Weights of a small transformer language model.
Training: a variant of SOAP for these matrices, 137M tokens, 4178 steps.
Each number is 128 + 32 x the weight over its row's rms, rounded and kept within 0 to 255. Layers, rows and columns count from 0. Numbers have three digits each. The size before them is the row's rms in percent of the matrix's.

# layer 6 MLP up, 1024x256, rms 0.15, rows 732-840, columns 128-255
107:164128143104127143097119112104146151099092095206071135156107122117117147151132113129137151129101089115136142134132132168146112110099144118138082151160088169102180101113144157066174125039158135100167126136181149111118150149175043101125140142080175135103172108135088163117127125125132102088124109121152172153141101126116132153151130089151089131136168122082132111092123129112081142089152
104:132124059126166123098092105168131132092118106138108129163156116134096077151161130158031146120123112166104125135176080110106072087078080100142123187129111132103149121163099183071121112086164111126123089160150094097122094132141109134169109051100166078135117105137146116177119169121124121190107140050096123077095142148136164151136125106152151163158153130100094140125143122124106142129172
096:150101096135136161121146137159196127181106118060103065183127140112088130084183068132048104122173084085085180150130149125113133128106185156091124100119155152125113188167063167129118130159103098154135173117143136116196103120107178119169137114154139120152134125164097164166161107138077117169182129126137143045097155081108113138174114157043091146103154117131159095154123084099090175099100
099:126165144170071089154073142138128103122140117112174119079150215155129161166125124078121080100176153163116091076108132056045099095086180094129159176118098155159136165159156100162104085119109139174099126149094111106168164149138166098105119158184126131133131146115129116173104055210120139128196128050100134165118200151136095159157116092148126098141157086121124101180157114064103098101111
105:121183136122122164100102170152139087113100149087135095158158123191060125121129145149085168103116114096145066178176147189170160163112103158141128068100165112138136142130128144146134099145136164073106064171117146137152178113121181116116151129129100172068132092125193127162098105190117152158069100150137170142058149194155120154156113146094187144142148132082133140158142155075110171117170
106:118112112092192120110132132155074153123156061164125172162135099107162141155162122128107123105093095174204138083115139134113136159208121134154105141119105118159138139100133132129137138089083113163151140140128169111164078200096190144095128128144099125117198146074200117141144119128161101255082168150170130098096096103079119154149112144172100166108129144066110155153115168129120119158077
101:061107103098178106082128098142148175110132095145152127173154113162089145107112102124127121166093121059159105149127156163138065142155107175122100164111156102144104109097115113128152179104095121151172125122137120164159092042116123081114134118127169080130141147134163128116156086042164135144151185181198117125140187130148202117191146142149175122121126100087085083102113130141147191145171
092:158143182092183115110142134117186101119130107158187119107157110083109163102142139132143079128113100103139137127144098128085153096040084088139143153102173075122082101140135113070126143161112124092081116129094132111099197092197131124095152117146158134103086128134190131145117201184168110157130102084102157081147125144134117135085160146158085118143087124177150136157112138109104157118113
107:077141145174085092163115124148161175122102162105065165149104156150165121110103151147076143140099108094107163106123131130087178101115138147118168068157105110153177123104153096160134142090160149191123059140081140115134092110105111192165071130149082093090129125082155102130157081123073108051117150083160150122156127129138163109147144136114135145117090112095188197197129164160113073152167
100:154128146143079139154099140163137159132130176120107128075096124087065169161151083151125142104149102150117084152075077159110127079152090098094140159164185141092121092112089113183154110118156098147163184119103031159112154146154161163166094156122148071166103111090162111107104183121145095124136087135123117129089094158104113098116092144144113111163163111166168110077127170100119077116098
097:183147155143128112122112154081127105143083125114087185118143159079117088154148069095115096093120198119106110164147156109158115147110114153107172132148125096147141127124122071162204104071094172125219155159145133145109112149157167115099148139080097113125149164169163137101130143113102135110123119142152133136096147170108067188160119118110208085147152098118141132115150146150125169112119
103:101063098115167087121137122101142096145153103093139138124167183198061105166138104110163172116130166172165127141132056093150148150116150071100107158124126073130125152174127126122156112143102146112131096151152097161172172096115146154080201108099082140152125106134099107090085123071140154071092071151053131126181104069081089114099142133175131136138152199085140146124122141099087136153172
099:116111133205124126157183114097096148092092177151168163077106164169165132162151122138195167154107108151109139114087187082119077123153145161148089119109137124104165148116148122104083042103138219104134091069133128064076166167142164136171105143119111134095091126119169141083199094108101154150131118100144135123125175126114106131090073163098155099122085134153152118085184130109107163072186
101:138152109124119083118151155154167192094121154106152139157077132185093100145140077119112106115130105115115093177158144164109115182151130110160118173100149146106106157102140108193196135148146127112095101080152087105082092137107096130096147107059143114134106062113094124178074099122171143108177209156137145095151099091083153105165116117187145139104131116146092136094121147106130090086125
108:137071167131065153093132132131057111112094150103115165112158097097116044133081117132117161150145166145101203128168184143155148113131153105181152112168111075180167129158094116192098106099124164153084114150120145061167118130105091120144179164110111140132090171096093127129147155156084162115110152160081130126109168118112093143117087121060106128142124142091117159117125126113072152126125
088:222155075155143062199174195153126102046099124132117156139150140129147162124123075123103144142113142164132099114098101159131128138127146134099150091159123055126122096103093128186142105153120122094112151194101148129126159125104144113165120166167136147134128105136170105103101140129135115122109105159081162106149077165156098156091064118093116122106095113090106109151114091137126144080098
100:129178121165125105072147110123117111086118143153204157107110149134164070118140076163132059105195140118123109149157107110106114131135118116101093101100143139099101088107063147128105071102138125148140159184089137109156103045164113078133123142122134165133147104139121116073139173118123148135097083104052184126108083127144108108192125109108112148101103126125094168113157124144164141166090
098:173155145143138096146171168158176131111157084118127086162134145121151078132089110045155113125164142045113113146115162130178097121142149105140131141111145124112160102173127158070150114092112145080116140098136088120180120176095152055134187121164099119181105130164153146120183108097150111081143166178085166107130129160124163110146077119128158147146126128142127074151124124166159121142130
103:105123134153122111165104119147129208128130172099135084129151139135079085164105125108121150145120137125154102124143111100144139136159184093174139167104099058098132122136165184153212100127096141179093115078196079134130145098164091147094174120144149123170158121149049133171131136098095138131101181117094107168150123181031131104125142137142149086169162176043143180120156085128175127141202
100:121126089180127171096170126119121169110109077077165138132078159170079150026148147085172110090176136135133140189107171100178122147166133118173147142130080121139125141114154141154148146130093120140177095126120141122172133195108154154106085123186175155085078083150100089053174124102149173151133121197111138113107097093150069144117126149104108102098102078087164161093073180096144159096152
106:136100097105127110118147156139099148148165106141127106115098170141105150210170117108121114138148039121155162168061195131091170142100153160116074111087112089151165140077081127147157138105114145184041158071107098128152173124112171175161139117119104071109141126159102078167179140123116109148073074126108186128109158069087113081105126070094129090083179133116170080089120142101132098158133
095:177087121153115029140145081157111215136107090122084140097146156097121162118143130140077128159107114138123103161107120178142186147186131058115157136148124092121078135105115093118129118131115087166158098127107062115131107134121084135098136140076193158134144109091132121157116144189091036091145194087119145102068079139109119179116084083115122108127107117114154141069080111160140113085095
092:154158189103179102164124152177108112136161116150115113195142118110076121096117125150109154190120122145133140144133118130072173126174150079113113121181200191106108146085135146146122071156117119159096200100106116142118109139160099112210145101118145114179117062131104091122128123103099114141122125129136139148116129094155150070123156101088135205148131094124104127151102084177089026124176
095:146071128152159125124065113118163132104088081144177141108179064134181116175054112141145151147139131109113089127117087123127166119102181126138101081132119134137127129127083114132109134104145194119156130112090105116161103119155169064157094156146116156096122088105141123153118164057147122119155114100122086071129114144082074053109178154117170131142111094170133102125102107125115156152100
117:130153077089074093121071113164140148109149122160143066173149099076118133096063145092111182156123180115101095129185087089193189157096168087046128159121113112141174170144076129162131117139104107111117138111137145110080134105117136126135144136156147105121083083120121079096131100131083133161045106174193179159184073137102122128121162104133111092112111096140026139126125149163095123111188
103:129065132176112156144125164157105064112085091176143095128196112139107095170061130037114175159115160115132134152148110176094141196143082095151106136093136058183134164112183191138150113091113069165171084155111127138148124091185162127137134132160168176159134118129105164168127168098142130079228113133091154116196155096101165142169108138120116175153107096115118096128144174083144125125138
106:166109168133162118145117106191218114114117116121107130134087133108136131131120082163147153145139124114153087114175154133141085153120135142124112088124175137160130145086175119150145160126112178125154127113108107098211162129110145181096094118098109092132097148091079135073174079116124195138121188173170143092073133083154140106105161138096122159175092161130058073134119128207137142141093
100:104101102145117098152154165148140155076179059099068049134157132091076133104116113185145100112090130135096158185141116133146116162173179147088132137119144126149172110201134081161101153149131170139088079077137141121130124124094110062154131150170103088125060117163139119130138126167053152181106147146098101120173135122096092156164105096173190143105141171121169145113146103156114075119150
107:124114151086111089180117120176099121071150124088150160175139156163086192173097131156155159110180147203093111110097134082138081178090142159165123164113125138081094168099097134118163099120127098117168122133127125109040118127160070167127124130192127146104120118097166113152159094144112105131158103099184205170105107170143154118171030141121185081179094116118103128119116124170172162122126
091:105128136142166141142104145134103082127169145148120136124110149117123129163093137094130091124179110180086099163127158159156188143135131115095138113135097195144168113129104094141096191096130153150145035171118130163201092130136165064145149153138095182147129138130173103157119175067135082134186138130098150134149176137158144204120098127147089099111113185155145106153166159148131119133091
098:146118078083129143086108110116211176123176132179088111168139103121095161106102163132126143098102137172105132176079121105092109148140142147182187164094099156096099128145110123065135184087145126161106143121131100155140168144075159105132113142178091155108126130138126127199119162148163064070130167107113122128075088080135201185151168102143126120146132056053146110204118100084099139098101
113:097145129132079158197161061106154143128103094095130111142127153081066120119168144118096122180182122068149130152186214138174132142120162160125171094121125109125131182165110087126102133094149125125134074072158087149136136142101153142101169082124093144135145098123123137105122131082118119136185112113163198149120095136153120180141062113182086114083097109151125182152087116115127132119167
108:122124152111125159116036118115139165150133102115161071115117076129124073134156113097114110138129169145128110116183091135083086130140125134163141046145122106155132154149046165170080161138125127111102171136112120158128200137179118136127138158126137200161135179147142105119195131127166128088131120154096121155155124129088069126085109160069145125168104132183098087075158098160129120090090
103:121126081097170127122174149101176092108073168129151136117145111136103121119120064130183132109173137084134111139131142149167138190150133143149126133166172156116127122076158152172151170060111098118140147149074118157147125106152132146130144143095163143129137124087130095119114136164167175096164133154131154231113106092119173143100143063146070133144125143118168114097213071089066107154074
100:102153134115059130079156156060106162143130150116100167195099140110114114095114101088114162102131096116041155071080169092144160161122126133138103164102166177073104112123117083110171148178161206128117139109144117097087044184183082126123142116158135115145158144125136111127166188148160194114153125179104122101144117087146113116158117148155115108157082085098139102136110072140124136148133
099:128155126140132167063089148111135136097171082112100133134105176123097120141153118095155130135202146103112131162105137131129129208124187131122082138158125107107139105157128149124166139109170062071132132203119137144081144158133125101122215106090085102134097112121104128110120127093128156188147129140131076146111062130154151126187202172165120134150197103178183168092155135175110168126160
108:080168126119156164164106124121064108129096107147183132206134195152084156078153110113098119113145069119151181116098179116079144175126100073172120206179139170153140173122098060166133169105161079114101111136171182127072214162120151154128108174171124113096109102138084159092092149123127199114191126174112145163095142086194086121142132146145119120153143146148174155147113118149114079120118
092:133135064128154108125081095113217144123108071155161102173125123150148124147138161090161144157124105151117115143167139072072109127195125132155123080094058155121108137146124162132076134099059113101156125098078130062085157146117128107127186113091143142128045164119099125110169159107118106169140124124168151158136093089096072099108003088121109113177083119106078127103124101056152137096163
098:130078120137051138092153109152181163079111133064134121168153107125166126147108126131182051140182147114049136113135148168141136136110094094127068152127089157143038142100145068059104128145154174137133057148109113152128101099118114134149100152180121105125129103117095069202132133135105122157092147110122156142104146164105218092086119091146113110099129140088180096103143139084149131113093
096:148138143188083145109113142111088172151147090113145186167118107147146076108135105122125160110180128087114098141193111167099139126134104103133049136117120076128112105187155118182105138095162146113146117131153142131071150072118086171171152141122104117163078106206093075112134182154099179101149144105146137098124154152098094083165205123135148103158102166146112150098162112098123124088185
097:207095111144125134086105153147137134168100134169125196140143127088118115189102106103161096154122128151158127121075190144116141191135130092141133083117103143133104111173123128157191114099099141098114135195076135150081151110134180120090126163087116135046143119142135197102114186127144126145066122107151081098023161117111109083145166066080124141066158128170159112156153098103177146135137
100:101108175178180141146117113104082104121105113084174212136098167092106122130132075170067165147152117156221142190055114196072142087176043148132151149134133099177139094080137123129128163157189121139175105184126165108162144155097153115149183126138150151145131140114067095201139173114075135151096112125142116129096134119181154117125139065183143095104103142136133141164206084130140144142158
107:064112114144175133190133144131142219148109150165066077157163181137122136131124126152079225105143081091102183087113147067103106148099066118082180138157112118156067120142142071160125164110133079098172095112147132184106147105156132090141124121147091138139171164115098081137210154100108083190100088190130165113132154193174126128150082151153133126131149130149085141101108149129153155072138
100:117173096133181124134115117104161116087126105054173129041164138102131145125164110164142128131144139103159116191116103073135150134149089150169213145147192107159090170107137138145115092130121093072104151176108134151114113104076162091140213146170119139104143078121133125121131159059076142113051160101128097117184114151106143098079141048157112155101126186096166121108097169112140092159167
085:107155087179133167099122164163175124100114106169050181162115085081062169044111146145138071132133144128130131158176135118058144148147141100101099137124114152046136150155135148165094086109115148094104115108141081134129123171147138150106104117109121173126144099157119108139105107115145165107121154135122148125124130101115144161132079228044150147089157138131096119154092089114146151094115
094:169038157172138108129184127122209155103154171144180171148124112078099161123108145144119109150156137109112129150150089123093176140076147131109127163213094139149087128164150093137107145098118112169138117161092123084189131151089061130153124123051180115131132082128103125188099095092063076095153159152149132094120118202187136110144105159155120158164158130163129149133139133103100137116131
095:151134142169132120180143145137151183130100148156101086157064203105174087119146116125087087081168143164151102106103138136054145173167109145137105096081102093117116129155109105161164118111177112051121173086096185155090122156162153105115101139141121136175148132139080099143115084065141119164143086150072171143138115170137169088097146127146146165119071075092081128062171156162149105123140
093:080089061128125114122136112124062151108197122153131135134144107143156098096155143158096116140131132103081076061129153149141151123081090098169071134139138101112081101134146094096141075148112111119100107123056168132106076128123145107076108081125101110043148165089112133136168128118174145122131133133120134143125141098096127138147158118147118094191122076125126146109118108101115093198058
117:133111123127149140167123132125140119153138187128109081087099124091136149158179131128076152153166110166106153154149172127109153070121108147134080121179162164107123143117102079135163113121158134196152116145142126199134170052155137153165079098145123105127112087104059100123177155107078144167124152183164156077130060098117107105176122161102117129170093124175093136169132120119115153143139
087:166118124205112125182173227155128092143123079137111145096099089133131113132084107112120116144083113090080121095139182094175149183124155129113154171147133130158110147128079163061061084067130161152149080107060082095114120126130176080093086180125153086116131109140073144143156123083099101119088130128136087090142167101147134134151115096110097123157053116146129126121128192138154124080166
105:127168113116098139150121110097133136178095142133115105125109111089133146121097140131168154124122074077165132119120067102141117158114085145176087169215128172141089138067096131145138072078152085204098176119112094173110160149093168140129071162160091111138157148141092138154182159119135111090208168128137138149091160104151121101130122105150126172116084084116091118100119153162108126148157
105:118127081082082120111118135164116151092133154114140162146070150087111115124125107156034120168147092123145095121135127189162100165135100137108119086122171105115105183127211128124093102141168172158166112153159175050138125142127070152124116134114066086083143067122202172121094097141084080098123079176148125155168121127124106179119126116132157173127071119174161093123113103150101102107155
105:135064132101140119128177159151113097160130118194155016146163128111070106108115123098108140125107180125125098165104121118070160167074117122073113138163138131101086124120082144083091135109184146095134147103143065095163082178113107183108172193097152134122156142071118150156129130212110118140139091120117147126131060089120177133126165155088204157218146200179192130155124129111109117152155
098:173164122142126107122094162150095170169141152162182122149050064158075103122141118200122148064138092151087141158114093135139194178168104157108186171124155131081127135122135115171122148090141074081105118120163136208135106115102089142195137118138177149141123106114159127143088088145146103124181145149112193085151100130159127135155125112107117154128097125159108100133162110060131193162152
100:106189133151128109113137142084095119124188173108116173082141075127133081117097108141121164138101084140156082104146085123117185135127181162146150167144138156073144071085136164136127105114114137167100129116163073176161163157131107215184171109061138133193177135096132145103119140109163137149141102105138108118056141123112165173127082078137059119132097132071105041124103127159106093159085
098:100105165128104110100096110067137133195122127127105153128183134131129134166111127133114103093123181104106126142091115105124142102072141076164146148167112094080089069175121087154114133098113150099186108110156137085119050119138054141170153125199111142131144142150081136114118146129138111101124122085192200153169106134070119158126141089110055104102120113138144030167155102130162136121156
098:078133138175111180144144124154111150151186120168145175099164098072092077134146108141130127102149126115105073160188090172182155123102100122132197142155129170133101146163121124100127114146114072140114149168107173150149079123121161164148151099118089134158138101158213142125138179120152065103101165124169035068123123170166184128099126105103122159090129125163154115099109114163174138144109
102:180086064101094089104103118110116108135140150135117123092074054132102117081076123098108092130123156134103103107132079038197153160144095130121109130140206074148146109079136160174083129178147179150160127133101121123120165176130192157137107090172074094164141161146056115159155130125084137090140123128154175112078077116090111122151093106177123140105084121062112134108126110101113142143105
096:177162127067091109130125058124135105104153155154172114113141156154090139094116192135149153127128148117131135070148139117093122093167122137125095158142129116055120121129172107136089084158125093111108070156134089118091136081204194152133136130156110174147154194159147145136123157056173169103099154161114121118146136173147105110181207129176133171159187161084161132158146190161100150105107
092:087131100180148142163120187138179142155072114138100092125081161188107132149063174144129156094119158157156108167147082091149095098095169123081097147100141133085155153111149117131106095140154135150151145083065105104160129093152144065170136092156109174125104158114190165126124140085142188080184164180116115159078137109127150072142097105150110149124133098086148124156171058080144153102107
101:130147123148121145115110182099126105103117162201139071144146178139116119138085085113138090091134120118135094112141125114128092149185185126088114116175138148145083105151098121108092142114094147132088120112122078054120170156192101118080099132161094149131119133092183111153124099227145104179150095098184144145119141139113179087100177090100156133167083142053123108108159132116129128126122
107:098111096092143089102108170155110120087109121173102156105111080143075102163120079122087124146174107094124103064094087120078198074130098104122124102108102132116103168129166107160159143109151151179133097144132111129114091146131149037139121114112118197140166127131107044113140090114120092173114095163129147163097154161124113155146126107116086096165113118150138154088137122145112119120183
091:190135118101119055114153072113123157168094104162171112118117192142150169159120142128114061072134139114144188075083111082135103136147129130148190075087111134113148153166153069119139154112130158195075107064152165095133078155151172075167162155152133121142132157127134126111118112129149139119150050154130121112103169123113075100139143089127141137172179189113117149054084126139119180125188
100:035087097148031129145156150134153102103154121125144116143118135103069102155127160191125127115162075142096051113116170117158157149130073120158155101137185143126160109104090145140105122088140160140117080115160136116164122124166174049100123173199107159124146134173110143183166138055096113100108118145104079133158098124132048120164091129132133124066088084190134117093182121094133158030161
106:135120104116098166126115181120100109125060087086140091075118159157092104068136129130103164115148167076086123136037100081217095125168090147120162225138161089135112132102086090092127073133116158181116128126119117123094106149160137109111080164108103096131050135090109146139137130128146095158149145151133116098067122115117156120122099105160102177145075178080145062088106098105112135058202
103:083148157124163098084143112126091140156126130121071082109181109146140110136076084097075132104113086087154126057139139184120178153172121102072163107190124152118146153103096129191085105139151175123122100123159105106127136154082161110123109099142151149120167160160085101130102159095113123094139087071120056104088086078078118121095085081095142160181121087109104195129117123140159098084158
104:189159119150147065142137114145077127092144100135064147086153129203064130164127101164146146165170140116105171098131052094084156122085120133219147156169131145137164141117112103103104158167157060059125087179120110142096068141143141122133124119126110139153170157125129048105098206082176132124100161106164116135135149135179084145205168128071169137155159135155135079124128192137087165097142
091:090092114135122122047147104110109085133171123102106155136055184121159110145121079175146132159213088129099074107103116114119128139125117118063158124129113162127126132183125198122181095063178164149095157142065138092192086100182107141133124107170120122175133160140164109157150138099105139121158162151119116135181083154131081106084045125155111163118132145094148157116126160145107113166137
105:160168095161118127072091120163184176096101135067150130146116145173169110115149158182117101094161126137135112126077115084144143107167162054155109164114122119102106126146167104141194141086199150183123189105141137133090136119147136175127122133159140207117079139198142227178176174165097141172099166105142081178138147132128141154162123101153115127162143119156096116109148184108141096152095
106:127152128167088118137190208125163146136108156144147089175156168104100106121084163165113210118130145101155076183150137139150156153042127150180141140132113124133101055139130165162138066088163168195098119110157109184089122152104122104141142138083182161093164108149167123113161117146137122079150102167119110138122166145164159103136121139123144110086147174100134163084180108164120085164090
100:099144056077061125151162090194099169084052158103076138123133132057119095138125088165160114139142097117117113169110116163091103063132136085147165145101125156127147141096154157151154194119139221129152109099161105087105104151127143120133152097148179070147153082141086144153137163103099112154171134140110148152085149146115116075141125197137055143117097126164080130135145133103149194091068
103:126103077151163120158137133112132173110119152109161210119129103082111167127078127076135145101135111092145164139165111092113156095119099155105141153147120156104129075155127093079115124106170116085068075141166120146180188103157145181062115091150148126115116187120136018166222146144150108110166087114144185093133112051177111185161110097140145127147137156089168078137146126126162156168151
094:085055151159060109102138144107121171198119083137127111126095122147149121099165194122113118104148145071122112120129147184156101118099102102144161110141136125101139165109136124100112155061127100143124126135116145144114124125073114127169190145110160126083102112135145149103128127158151144158127146113176133157120148139131099149070103079197188138134138108084161105128126126128086097168118
100:074104121157099043114096053095164179140115148145097112145139173117087069098097130131072074173135143151149111133210124120143055170078122132112078113121158084141078196118186173143131159068112129131130138095135138135120129141106124125159154113127146131103154115091114146104158162114167123058160142087140109125088145175094149120090172145122124119136080172098092083073185166136175109182059
101:108145047183148153096121097128136146090127166134162114145161082138133145144114034104148128157153125156187172109106112167065087212177130096141128130124148124159143141171173055147081125196091141137096130047171100148124151174175144101114140128126095092117113151128133135138067166156114173142141161152128160135103161102171140148141076156181146106129126149149132187113140111127096079142103
092:122153108129186097111136157117168115137086097139175154118116134099095091105151117120075087156084149169083115145133116103104148129156089111178080123173170158185129093169189077118142096144169132127083088127140123143070123148082119148106112165133069074105126157164175121153160084063110128119160082191105166132160097115123144128106190160118089091068126115172171099106134148089061148141091
110:175198075134071137093117137146159059124115139116114129115195134190114162101227160086133106107117128157110074120132180133141113117116113165131172158135109143112123121095138130147014174106076080165126201083130108113175068156115109165103190132138138137139112145126188119131119167120098153136067103098191169111155119099124125153076142153153133106124134098138135160087155193161095138145100
111:148066090141134088157175156157143187079148143129095119105093134143158148115059106133146108045150146165113187124155121140162134085144088100119168172123180144114084115156132155174057158132185085113096107086141120141100142087110140157149130071142120139139194149120101144126110112032155127091127106118171123081113144126088093151152098091157115150182101072172104100145122117141132124143110
108:096138140151146149177172124088083121104180099066083096179105104103174166135134188141061111178126138077181128113141113156143117144100126161113100157131136137162144149138127086106118123098039128165043126108092112134172168166058143118061127153186136107142134158091111082183099135137133141174135137147139107141111115094134167145095090129171154140158142127124102137143112088150128125118114
103:050132096158166145127106150164185122096115161109160192179128120143151081149148162095156148154131184129094101122152114131115136082110122086093135152114117165165106130093097131082136087146215206151122128124116155152137118143174132121170141090074118209134064133116100133127105166125076085116135082100118121126148153123169104102128098109092114129136133065065160126088120106175118131192114
102:117142141175097141161110160149130176135137157160143122143136073156063153159100165150126158131120083153093100124158136096143100148080120103136060134140121072116107171133133126132112123084169134181181109197114127109072128074085096093149169143116067166124105161179155157081066111161167110098157148127066176146098182180083098127158079114092217170151132085086185104197140190069120133108137
096:177107125145165112178139097192161161116118137103156104170109085125122145138151137134163098168133157076201122163126155157107149198149186103138163137107174153119165116131158099178112145139139177139136103150094057122094145116141156113082109140112103117148156110143105114162174179111150145179123147160188117181153135177100097144153118137108078115125080163156134071116145152147149172093214
100:126116150104097148093132135140133097133182122153086145148130170093178149156168090088130111188115101168104126186199221156134106192101094183096117103166166143112132129139071060139186128108086170133142127112107119107105176167159169132165089114057136156078098096101121177154091125117180107148147136086144189154127151079140156112118069120084147148174059109112149113104139117131119141132053
101:169028179166122203100131170122155137090110114164111123167100156222109158131178125149129118172159135121146087163094099151202117164120137160176117130115143147126130050172102184088166136150164107130136103134130128097127084104084150106095149115099086140172139132138150096154093142097008098185091143147120152182105143128147142124117110162134084185143098157140118087117097170167159145140157
102:095070190129103147123112121094126199084163182096127186163123084090145127186068045151070114162107096125158133061118110160155174147099090082131085134120120105149097098172092079121152151177140080183175110123171068134103130117131131116071146129191151126109169128125155105130093189093208150150167110198105137128122079140148180077106139103132143073146123105113103128042163121113111173118134
095:076131124108149145104196133065160167106132085211150110109157145099170160099185106088078116175093137130166145100134185050138159133127066114094155141145124112086103140098088161136146135154196151107096090166122143185132118116070154132169148134105190108123106203183093090064100121103109094160187169113111110110148125139101117125135128193130146118052102128095149135120159157103103129132120
092:138088070106099135111144051112166105066107177139105142107097126087123078126081090181115151082173115079140068152127057153164071126136110107115145135154079186158124146174139132135197111136062136124112153057167086118070126127130079119151070127211145154109143149166156197168153112111154106112070107131164205171068083114137165098130134118162137163111130147139173119145125134137100134122140
109:124085069073073123153117156157107116104163170088170152150136109174121032152115120145148105084138139131145100098132140105094110163163159163112150110109122188134108143142101182129099132122118119133104107179146111113120128141127142080199085180147192091119121106164118136147116091132105115145119131121135101120118170115104127043079107121103089124131118134130162119134125131154049171134101
100:128114136104032120178075161089181118141116109154103133073147099150112121123119164176133136125128131109094162092117132079164198129114135120082123126157105119089181063189108117127073090124172086109134075137093137121081118137150138151094169104058129121138150098151115192125040088090162163148187113088173164132142128121130101164132094106139074117115099107111126137110156132163131178083121
086:072188120145124130145149142115174154102049118170130138148116136116126118131149105089103094138075085141146072194117080106164105153087125124129120106172133119164106136131123133110077128103131107130119113053097121229095050122141076109152161062111168138146175187114119158163147098116129169099167121109089164106132093186141131128114117102137123153111161121112140122164161140114168115162108
103:155106138099155046143130145117149136145151130078132120157127104164126169162075166147157174052107142158090155118091179141115136135119138172153092126115155157111107165110184172101149097092147143136126089108098121098152168143182138048143078138137153116160121179122144119179083112128090154122132109176132135078128045106141078140150105186117089170097146183141140164055075125086159096113129
101:071146156105095212070170170136115153129214148092082150183143152123140155147105097136148124106140102120135103180151095120136110157162132111159124132097194120075074111129152140179138184181096108167121128113037171103141157136126127103144104096101123217125178163147143059119123184069117166136111124137146166086095095139123114115157158092136115092067153179119193107080081108122119170057142
096:159157145142168115116157099144080135122134093098160127108130200139137110166175098123147093177072129118085122128119136154129166175059086138138161132110187125116189144105113152141059149092113143137089077113086122180121109114102037123133107127103119077127143166135104108112064135099157110154090167178124157106115106127187148133133165160133106101087124140150132137068203139113144156135165
100:156129126114071128129094089048173168109115124083145170157095112116133074152127180168134103111099145138138102137108117146115141115182134128094107144155141084081171138120069093184137135108142120131094163164127202166204164117099138152109102141139103148116148105131161084147042146126100070141166168175105113098092088093169121117149099131136182100152138105168127198054180148119102087136115
096:092080096168135159108164140115119174171087139102136115186078093088153120117159120123136186142100120153158135172177109109141091129161063097110120138150196114069171127137123102120105165113164159086121116120183118155051064160090105129098097118135150136150044174126089131101121080106118126112117115080085162086126115085087119078106157086156183143132103140167177129082143169104135096137136
094:127145159114074078128134073202198148196116180089149181102128151173099126114105116156164099098159099161103118156127105150170164154095115112163153120113176134158167130129154109153106178147102145134108086139126156161181093154170169149170144091181135130133106094098165083097112145065140182125185172052114120137132133105105136152147121046183155168122120125117149162124149152131071112085122
107:140146118145177136157083124084129183132155170149134136112161155090055110167126127108107129101118134150152129177151139135081097171172117076153141123147169126118168092122135109070175169092050119065131101124137059130179180122142141103129126070172110169125149103105157119148113210105153166132121205203097142147119186168145160057141153118126117090115199127154081139157126123133117082140144
100:128149084120111096149103075123215135163117134136124109104160100110083093124149103109163164117120129134112187049107091150115168140161087145135108107126157155099096110083122116108115088055134135179105090117127153120098142188168062104178118167146149204164101129098135151126172098156138140117108130078119161093111071173152036106175146134146115147103119117184130126129133137197139148140087
096:146118208135107122122108172135116113129116161119109126185156119112116064107141107127169094194127140152106138142092189105084086156107143159150095100105134085117113099124005097055118118103133113139145091149134153151131104132144117186139076089136119134119120127110156087143178124145200151122129102180120166083128079128104110133120170128124130176148182093143087141153115139124080106118109
099:139207133126111130146107101115108150099126157082093130109165076114130089072140076160094093140161119128147088121141125156092120170098093117163105132084103092138096122182141066135087117130151143135042137113168113134101106120151077090143131121131136125179136159099126177121133145179125122174077097121132105156168150165064137078102139087130167146058155086118137129114143151101178095102146
097:071133120165153159120118124101155167102133118100131115072071147107078110117105147125085116139194143101155125182103077039135180093175098097159124143137156134154124064131160083098214140152107123166129088218116181122166113091182077158061120116142169116144115159115096125108109201094119180121152136138161159172083078166169133140117152092125099077139192155172173121120158172066109136130164
098:153092154156132088146100151176138164156150156122086154112126133155150161130114143106121104113090105073118179099151158099159128164105115130096161066099138133106138096119101128192023098126115111114131097122165102167158140147110086145202130103162163143088125168116131124105106123141166126072191149152182054135126086201159108151187118117078120150123134111133129157129176103111107131140160
098:178104163163129096128134149164150108146118126164213157085131156156117110148124132200123148124127141118173168118061146125094124190141108123132102121103111108118169149118168105117139061141072108152151130143165153147158113159114132160136129113091131125105134158097108103093102083125085133106119106117139180119077109093141128179125126124104102134115136122080148094129098110126134171095078
099:143083060169163105197139086135152139105130102114126174116083087108150122084097098175147122136096135145107105103115051110137077063129086175158185082096159188151120121125133107125125063109143172151172148145117095157161189131144139136088127178132159111100150127153169176101129185116143080107133091102144105124114103095129088150141082152159119148117134147117124153099165159098112158113115
099:129141054147126146107117100158144142136101123148103109123180069134136049146147119091071219149133153162135116129148091138098111175138098163136114147099088157120159166151077148151170138121164133104127097128070144138071151154143157145141126160119164114142166101113170096108114074120164124127145146185117136080142128167123173099119131119147121165090101156108146082166118113154196130090127
091:153102117107115147150134156154101117054125072133105130055093128137091106140150095144170093065137155106137110166136079168101153156147136146091118166094124091150125149113093129128125123109146152116095103127190094146174150102131185101152178103142121140136140123120148095127130150142170129128138140139160155097155192140146138121105138099102116132158178137114138101057097140127126111096122
102:125151132147252095117122126124134134072184105097141114080082152128094167133154097168116159106139108151106086148098095145124066159122157078142111141149118119132111107107105152115119072145098170099082100192138064078132092116080149154156125135158116125121103158198146109179104099111169131181128038123096153085093141179135142117105128185087054105146116175125149131056090108151147138180094
096:136136124122128114085168145136123102170174113169109114130104146138152080075138066130138131173147169162110121088195143067100133158123142108129156161157086142102105157102144147144086113119180108155142224137101090085145102128172089163153161144158119103137112126074109159140127181110097087135148110145129140103147106108106130100117139128132116150202139121131144148167112112162094063126155
096:162163067154114044137133128163104175129072135146149127169156165135118137101124102127089094076099090097153133067107144137094114134153178138128133175116095089173149109111120133184130149157139181154107139125120120068162105120133163148116135100105157153068062138175157152121100126221099134140167168136109130087084113115152068094125139097133084163152147084149131128157124109157127154087090